{"num_hidden_layers": 16, "hidden_size": 448, "num_attention_heads": 7, "num_key_value_heads": 7, "head_dim": 64, "intermediate_size": 640, "vocab_size": 8192, "hidden_act": "geglu", "norm": "rmsnorm", "norm_place": "peri", "norm_eps": 1e-05, "positions": "rope", "rope_theta": 100000.0, "rope_fraction": 1.0, "qk_norm": false, "attn_scale": 0.125, "bias": "none", "tie_word_embeddings": true, "parallel_block": false, "extras": ["capped logits"], "init": "normal", "init_std_qkv": 0.0146, "init_std_o": 0.00258, "init_std_up": 0.0146, "init_std_down": 0.00216, "optimizer": "cautious_adamw", "learning_rate": 0.000406, "lr_mult_up": 0.835, "beta1": 0.95, "beta2": 0.98, "lr_head": 0.0183, "max_grad_norm": 1.0, "warmup_steps": 241, "schedule": "wsd", "decay_fraction": 0.918, "decay_shape": "linear", "final_lr_fraction": 0.0, "batch_tokens": [32768, 65536, 98304], "max_seq_len": 1024, "doc_mask": true, "train_tokens": 485400000, "max_steps": 7657, "dataset": "wikipedia_en"}
Each number is 128 + 24 x the weight over its row's rms, rounded and kept within 0 to 255. Layers, rows and columns count from 0. Numbers have three digits each. The size before them is the row's rms in percent of the matrix's.

# o: layer 2 attention output (transposed), 448x448, rms 0.0164, rows 160-191, columns 256-319
# v: layer 2 attention value, 448x448, rms 0.0182, rows 161-191, columns 256-319
# q: layer 2 attention query, 448x448, rms 0.0207, rows 192-206, columns 256-319
# k: layer 2 attention key, 448x448, rms 0.0204, rows 192-206, columns 256-319
o160 102:167121127137124140119133147134134137103123133123115104123096120129026124130116121119139129114141133101156118131122121142140109121123136120124128134121130123134148125123125146142121125126137131
v161 083:145149180149153120120120148135116126145092107159119143162129144097133137142108115176151142130127116147136115168119134126173090164101150113134147163130152107113114135122164110122119132101121143
o161 090:124131116129152103141112130155142119179084153142125117182128091142165120115146111147100140142141135155151160085163116140146143122141117141130123072115102119158149123120101129121110155166136158
v162 106:151139132082102122081100104143141130185124130132125178137093120158130126090154155104105147144132100154111185131109135156155130157079144114112114146169134160174118149131111127136167126132134114
o162 100:163124135143124148121137124135140145128134109140129116125122140125001136128098139115142117133132152122127134129130133144132133122135132122107130133118116132133132127121137123149139114133133135
v163 088:151101130122123140150123155116116098139085127117158112133131146145126150176066111114171160085084117104125107133158168136086110125083135138114157112078102112122126121098144099150103129093148165
o163 085:114113124118143096141084126151108122137107134117121136132154126128244112115137133129123134136117109172123140130137095112143130110140120131112135124123119118128124127112115131117149160137129119
v164 081:125120147114102151121039117121117119155154129115129136156120121136124137170124148115147169129114118098094107126136117131150108177124132142127127080135130114136081143090108098134085128110146131
o164 089:120113090150143076130108146153126143114145131127108145115166168125063132070118090083108113165144159126088133113134124105128102128143124133110118109132115139149134150133094149131124143169174143
v165 099:156134181146156116132106126121153099148123136140141158144115102120126126144125119148162155141106106157114103119164148154141129149061135129125171069116093124109092103090114119176070121138130142
o165 098:132133117131126105136074154130107122162086108120125158165203144117149129129157137110146167159133095173120148145137121108138138109159093131103121114111116137138106115102133124146149141158130148
v166 081:133133113144144114129155112115126129101118127153156117111127147129130130095175115156135124142131116146151133140124138133147182128145115099104124159151110094128167098141117166133150143149140107
o166 084:129153155123116189132141146089123125145130134124142109124124122117140124126147154165121126128146106113134125131099175178135159144125172109186119135133128127090114104142150097151100099126142092
v167 079:119163132136184138123144120144132063093114140114126122110104126108144133152086129108144134086084106156138124139134123123074124106106118147130153129122124137089126116083139080163108118062121126
o167 082:121122102107146093120047143136085117162078112117128201152165107132177109154138140146139166130117105185128132134132117103127100123143115125117136117123102113122136137134106149106127172131131137
v168 106:084168142143140091119128116150180104129103134093179138132127130119140154135162119114120140131147132170093158142109081162115165126094116108125120128168083127124147116064101133140121138126100114
o168 103:131135140119122165115096142103085123152101121095138184140160121116079128152135123152118147139139081139113123147098168109115109122135101103165142131127134115129134133130148114123151143144145138
v169 086:112135139122163118119119129127089108153147140152116090168138110150124108183135063091128144129119153132162140132139115145139110158103116132115161079102090122096105137112126152130116140153141081
o169 085:118130101137104139137123096129139095105131106115106162125158140116146155128094191139144122132140137157075133164141146113139145105156106111104106111138125147124111150127136087135144124113154116
v170 102:125103122159116135174194122093141154105114128150140100112141156105114120114132102136154134094151157133133145103154134149128142053131140132125127131104073099092158127158187165142106109140152128
o170 098:095119162113133130138135102123118144106134125131150131133118123126242123144151117123126133119118108149108142143122134120136141109108125118146125140118141117093105115111152120115140151117087115
v171 096:137151143105107158097083172164119098130105156112120155095137142142112125125085178120078144120156150146106165164083119136119131170093150155127142144159143141159117134098123097135171122118080122
o171 101:149101089086138129129139140151139149135083101135083130113109139137130127128137102164101148113122138136192124139137078131120117119142114148125150134131129115148150131104136162126129129139159198
v172 089:128136148102096137127140098113142132141162158104164154092131137165135143094180147128115154161167149119119174119151134161152162114105122102136136089123103106141130110098089164116115118145146134
o172 083:096129153142138152107145115119122161124133111169143123115131169100043130120123103093125115139146125130094118171107142101129154106129167097131129167125144117114103115106164103152164105137126130
v173 084:142103067112130122178198108120138109121112091131146100121127161164119127090145108089122117143129133139132139103165148119119173118144150124102133136097108135124131112138164152148136108171140146
o173 096:135134155118118164140139100079115145105128114102138104124089106122176113122132178143146119112132113135126129151096137149141139128114133105163120159120138110096113098117141090123122129072090061
v174 098:119121095144102126109078115121154148154102069110136132128135133115148156116124133138123134147131116141102154125116136094160125182137096108106134171163147125118138122104112142119164116144099141
o174 091:113120139062134145135135132094138091165107152113137138119134101129060115150136146147105100143132119137158146102098144159135146150134125142184134118126137139134137106149107152130121120140149119
v175 086:108126115121124099147142089116158161141148116125146159122135112142127118039165122116131099187128111150091142099144128132145145149132147123136115117150091135127148115143088157117125112140118116
o175 084:126115160147128133122132116099131104115130131131150079128082154109064143132131160109141122153154107088114126112123132147137123117133130121131124134137140134125113104122155131164122085133086097
v176 095:161119145123131115182193129102127139088097125106125123127135149119117122123096141160170122110076113082166084144170134161147145101129116113117084145088099099116143112179148099115110120120147160
o176 090:125118133137146119134116131125113133093127137124126092112093123132251114105137129116127118124142119126129113132123138136122128119132164127135125142137122110111125111117127094124126124136123094
v177 093:178091125156150124143167117120121137112080146154134086125121106093126124162090117149160139103133173095166116104172176143137097089101146112124122137074081119080159149146201140146077134145142149
o177 093:133120137109135108137120117141116135112136143155149151140133115136233127143135119118122125120110119159112141135142115110133130101120123124099131134111149135125111122127138122107167163134080149
v178 086:132132126138136120169134132128159141117144117122159144114134147123146100066126120170072119145145113166109164130109101147121194133104128097107084107117112120113139081118134136154134161151119135
o178 090:144133168123123179110155111111098159134113108120132094131056101112143129130141144151154129124149111107158118137094158149146163131133133114157137122131132124124107117107184104149139069111145080
v179 101:106133112182116138105115115099115176166164132169115124108091104106130143147198081116118143147156135077135112116129100127131089185162110160175113131093142109130137132134108144128150142148166089
o179 103:093134186152126099110077164097150112167151116117114111132190184093085118158116121080134158153157134104166101149120139148135123124137144146134121124133116175152111120189114107132120135129127149
v180 093:112125168134113139140109104144121101080111150109117144131147124104143129182091168148104167106103159112140126152141103093111126100141116151126109116132094151128127090124129080078114114091096140
o180 091:110092065118153131145145129146114178114133141142136165149105116148110118085116094148111102115104134117088107152149139106101096111081134149100133092145138135132139149125120142102172136135150128
v181 090:104170152115123154125137141133095111119122165125136129148117106133117130193107125144122162097119140094155103158101089110112105100137122149127124149106178126117121138112126098109132152107134138
o181 090:122142098141128112117123160164144153145140120115100158122153121139119124125116084117116143112107176127127134142140140081098108128112129151084133111135118129147166168143105133110166160125150153
v182 102:091134130150108163129117126129101129096145125116125171107159148156134127162141116149103115132101157106118141130102119131106175181129111156131145154095108118167094109074104066116150119113129126
o182 101:071120107085132085145105165118108138143092107125124125111097156104178092115141100152110150134135108141158098139109127129124076163146181129151138120136120114116122123140124115132126120115190138
v183 089:137132126118126136129129136135103110125126141122090112142110110113131148202109115112150139111085112103162114148149142112107047143160137154134179119089185133125120149137113093123130138116130121
o183 086:157139071139135078115085140160142114132127140122104151116159127156122133098107123083141125131119148136118126120143112104093116123140127147077127119136121130150159153143076125118141161117153144
v184 088:147117142118133122128084154147136123154113127134114112147126096139129127130072151107144138114118129146114139132158139127120076156081138155095151095115133140104100158122136123133108094140117144
o184 084:167113090123128115137120088146133131147121121142120155157164117157097141126132136089151109130114138161097142127155110095117140097133109150073137130123134127158138130113113132118180137142130163
v185 107:136106155153151127194141138103123127088123104099153109147148128124126120140062112147158117102082143105108092145161109126119118131110130128105088085103103107077142093120173107118088157126110188
o185 104:119117131119134114142121128137103127107121132111135115141105117131241124109145132152125130132124109124137135129125127119129123127124119142140131110142123118127122124117128122118129127129115086
v186 095:083156118165137155132081154173141106083137129120152147132138107111154134140049135132114133130147121142076134142104093108094096158123115153135135154146180145120122132089161098108112138118097159
o186 095:113124118101124097124124153141112139159115149122117178139126111140101114108129055161090130115120137128116144104125122107105115156105113156111141090146123101155149153151121158095137147147149140
v187 098:127131097158116148151193123136145128118092118116154159093120151102138137092136104139105140103156115118167122123133126085140139087108128133134138175109159130150132109131139130110167119116119121
o187 101:140154134110141125133099182127137196148116150152083147144126092139163121142122106142104165104125139129195126140151137161110138093130147122140117107108146122145146126163107158109101164139136180
v188 101:090131114148169130165111144129147115109122119104130106115161124117157113145077089138104122092111164095082130141167081134111128169122107169113142115079106124099129088072150068119142142119093142
o188 094:091111122086143107127114117134096139134091120116131148129070142122234109126146125139120147134119109144160125122123125123124106121141112135150136109145130112133114120113126143117141128127155113
v189 091:119126097148115129101133117134071104109078130143125132121136120117143140167174101117105130133071112102179124155124173121111149181103134153176134127116123120130131129138115127114128126112161116
o189 103:155107091134117094165115175099129112132102165135112156118152128114146104150133165148123117115127126136110103135138090148127063101132169127095092124122134143123130118158089122131123123133170168
v190 104:100147117103122121166181080130126151128157138111143116143087109106152135136170121134107131101129094119137081126114055105128142111159085112105086125127150089111137127153131130098126149130151125
o190 102:124137139181119142092153156137130139098191148118116119112115088138076138111100141113118114127143158041137101123116192123087134134127150131147113122163135135133162148188143093115130106123124095
v191 090:135119147137142127143176155110124082097075164146110089111118138094128128189099109137144122103127131130171087148152134125110087094108134131115158113111103111114133143149152128157115139126133131
o191 084:136132107123142106128122146146113141111118138139138164121135110138250124136137120138122141111116123153116129117137126109123126120129135129121136129135129125131131138126124099116146154130121166
q192 067:112119159110154110140108108102128114135121083137144134124152115140124102132140133136105134137148126152101165129185148105151124138117128105127158109142124150149120163101087157125109131154140113
k192 062:132110142110120131127130103126103096126116087113131143148142119148126115130139171119115107144123122145118166085145144139181136135123119110152100167163125096122146145129107135155125090160167147
q193 069:160169138156125149155150145155155102142084119137129160109136109170108191117122129145091157128135104069140138138165133085128123133171112127145120142119191129105153127127114138116141135147160130
k193 067:112114066135136140131136150132108153151138131150121134115126050127099122135129104163100109118161151116155118129158120152159157125175133076127110100134120126116127110140132135097130109127128156
q194 076:127145152098115128109116132172105126142085097063119121135135147148129101172174118108152109162136144154145115146140106157135103143152094126125149122161120094082112143151130144135157113108105115
k194 067:099144104082113135107130142142136138116111117130122108121132182137115139137129127128092130147132100104105131089121138090147096134107097119155115149160148153123130152121109113167116141116134106
q195 075:097152165171129155148148139129167169136112146094107128137135136097142076120103123080110115136130145122143136162143153135107066153141177128150149104151124146144142124107088099134110118076111113
k195 072:131109131111115076111161080158134124079126152129112189100104122115121131145151154149143116150128151137095108150154118125120126125108098124105150180162136105133143120128119119133151110136118136
q196 082:129141142149119145162143122152143182116133138139133147083125145107133155138142118156145134156165146154151140098142149111179109088135133131126137115124103108157110176084122151141110109113139158
k196 070:121082118135101109158088100135141129104151120142149120137118119145122134156084090131130151120152147148169107151135156127130127151137153123134138133116122108118126147097208138108127112124114130
q197 079:091159112133094151109178123102155093081138142099110147140114122130135170125131160152115137149116102119119115152108133104153116123152112106115120096114134125155131158124091119160119119127169101
k197 070:094089110106122108099114095138145153142155155151100143137103087157142123157143104101172154129142125129134126153138137137145159102078149160153138132175130105131145147124167127167111126153138134
q198 075:115164136128155166138141106092171156127118160150126128112113155137131091117105113123057140124158102156131125160131143112122123078130114120100075115168099153131108137129144099128168142071150130
k198 068:120082092105115097114163102111093141109105092114094103148108111144146120161133177102133136144140135162158134116113123166128135138144154121156150099132116116125131136122143111148167138137121105
q199 084:110157173157145150130141105087161112102102142117106099108095096125134127112119151127064141130102113178169141154131141152098123119093098079139100150174091155126120150133145070145162131099142138
k199 077:118104096112134102136103085143168127107145114117128165116116130159127119149146090099146121152139119120139134145120150112128137148102103150149151123137123113140085106109178142122126102103150156
q200 089:128099111106118105120089129177127153129165099151166109112179131103118139143134109177098124131124167109127118096108108124133128146156172186139118102142169126124147106136136152117110126122127145
k200 078:157129126123100107120138147122118086098116089115136103165122109123104145121131153132112086134105122128107168129121124110149157119156128112176123074109106118114151107120121124132181120162115135
q201 084:182175130085144149121068140130158124123160112154149146117115143121126145125165093131122154117083101113143119130117123130158127102139142140128071144138123137149104120139155092101184147061114151
k201 080:136105059134155069123139127143146156139116140112126097121165163110099133180151147057116118132135153108127109150134125177132108141152171116104164156122158148131157110103167110140123095147130131
q202 096:093163124141096145141138169130118127088108173130126098142130144107132135124096117145107111108172114165137133119106116103137093150094103118093161137074132155124140151129097114109114101152125135
k202 084:058151107165137154144119146111137158117135120105154123099124123115172137077079066153164142119123109136120113122141126069148142151110125142197114069094121147103109147131090111101095124098122119
q203 093:176152127134119148119113159137177148128126109107141128118120138097140115110146096111125127143111100150172154161098097097111105122109169162122079112145109157114122139131085040149137160074132107
k203 078:058127125133153117072136054151135161153149108127097110108161096110159101163161125096138111140137154143111126139156117131125104126147146138172106109100136127122125170108133102131119127110085119
q204 095:140147103116144137124127124145132118121102115146099123134134139155107118170083150086134126132133152103135144141125134140126070132089097126133179109099128118120122113131164176160128133162140093
k204 086:142145096119114137130132155096134127162112152182122114117098091145167173121141103144141156120115106140132129083121153089151166099095136118112116129140086123128107152149139132128134094132164139
q205 100:123133096086152097096137113106094100156128142164110110153133121158114126144121134135123110132138132093101128097154150149105168140155110115175168148119153107090155122143194175129111124154142114
k205 081:135122115132118140139131190103122098102127170098161146148149183155089138111108109152129139123148121120132151102135125134139149111122109084127108149149105131126142152152115125121067114102163154
q206 089:128110117119150114128126103143107168104133159098160110130144141131113118144125145151110121127101131132158129150098146139122125117104126107075093149109138104108116098147122147100149139097103128
k206 077:098138167137155104122147082161107110137138111081122122145138117121112092141148156116124077118151173082115101173139111193127102180143151139142150099103173130123157074103102140150124133133094107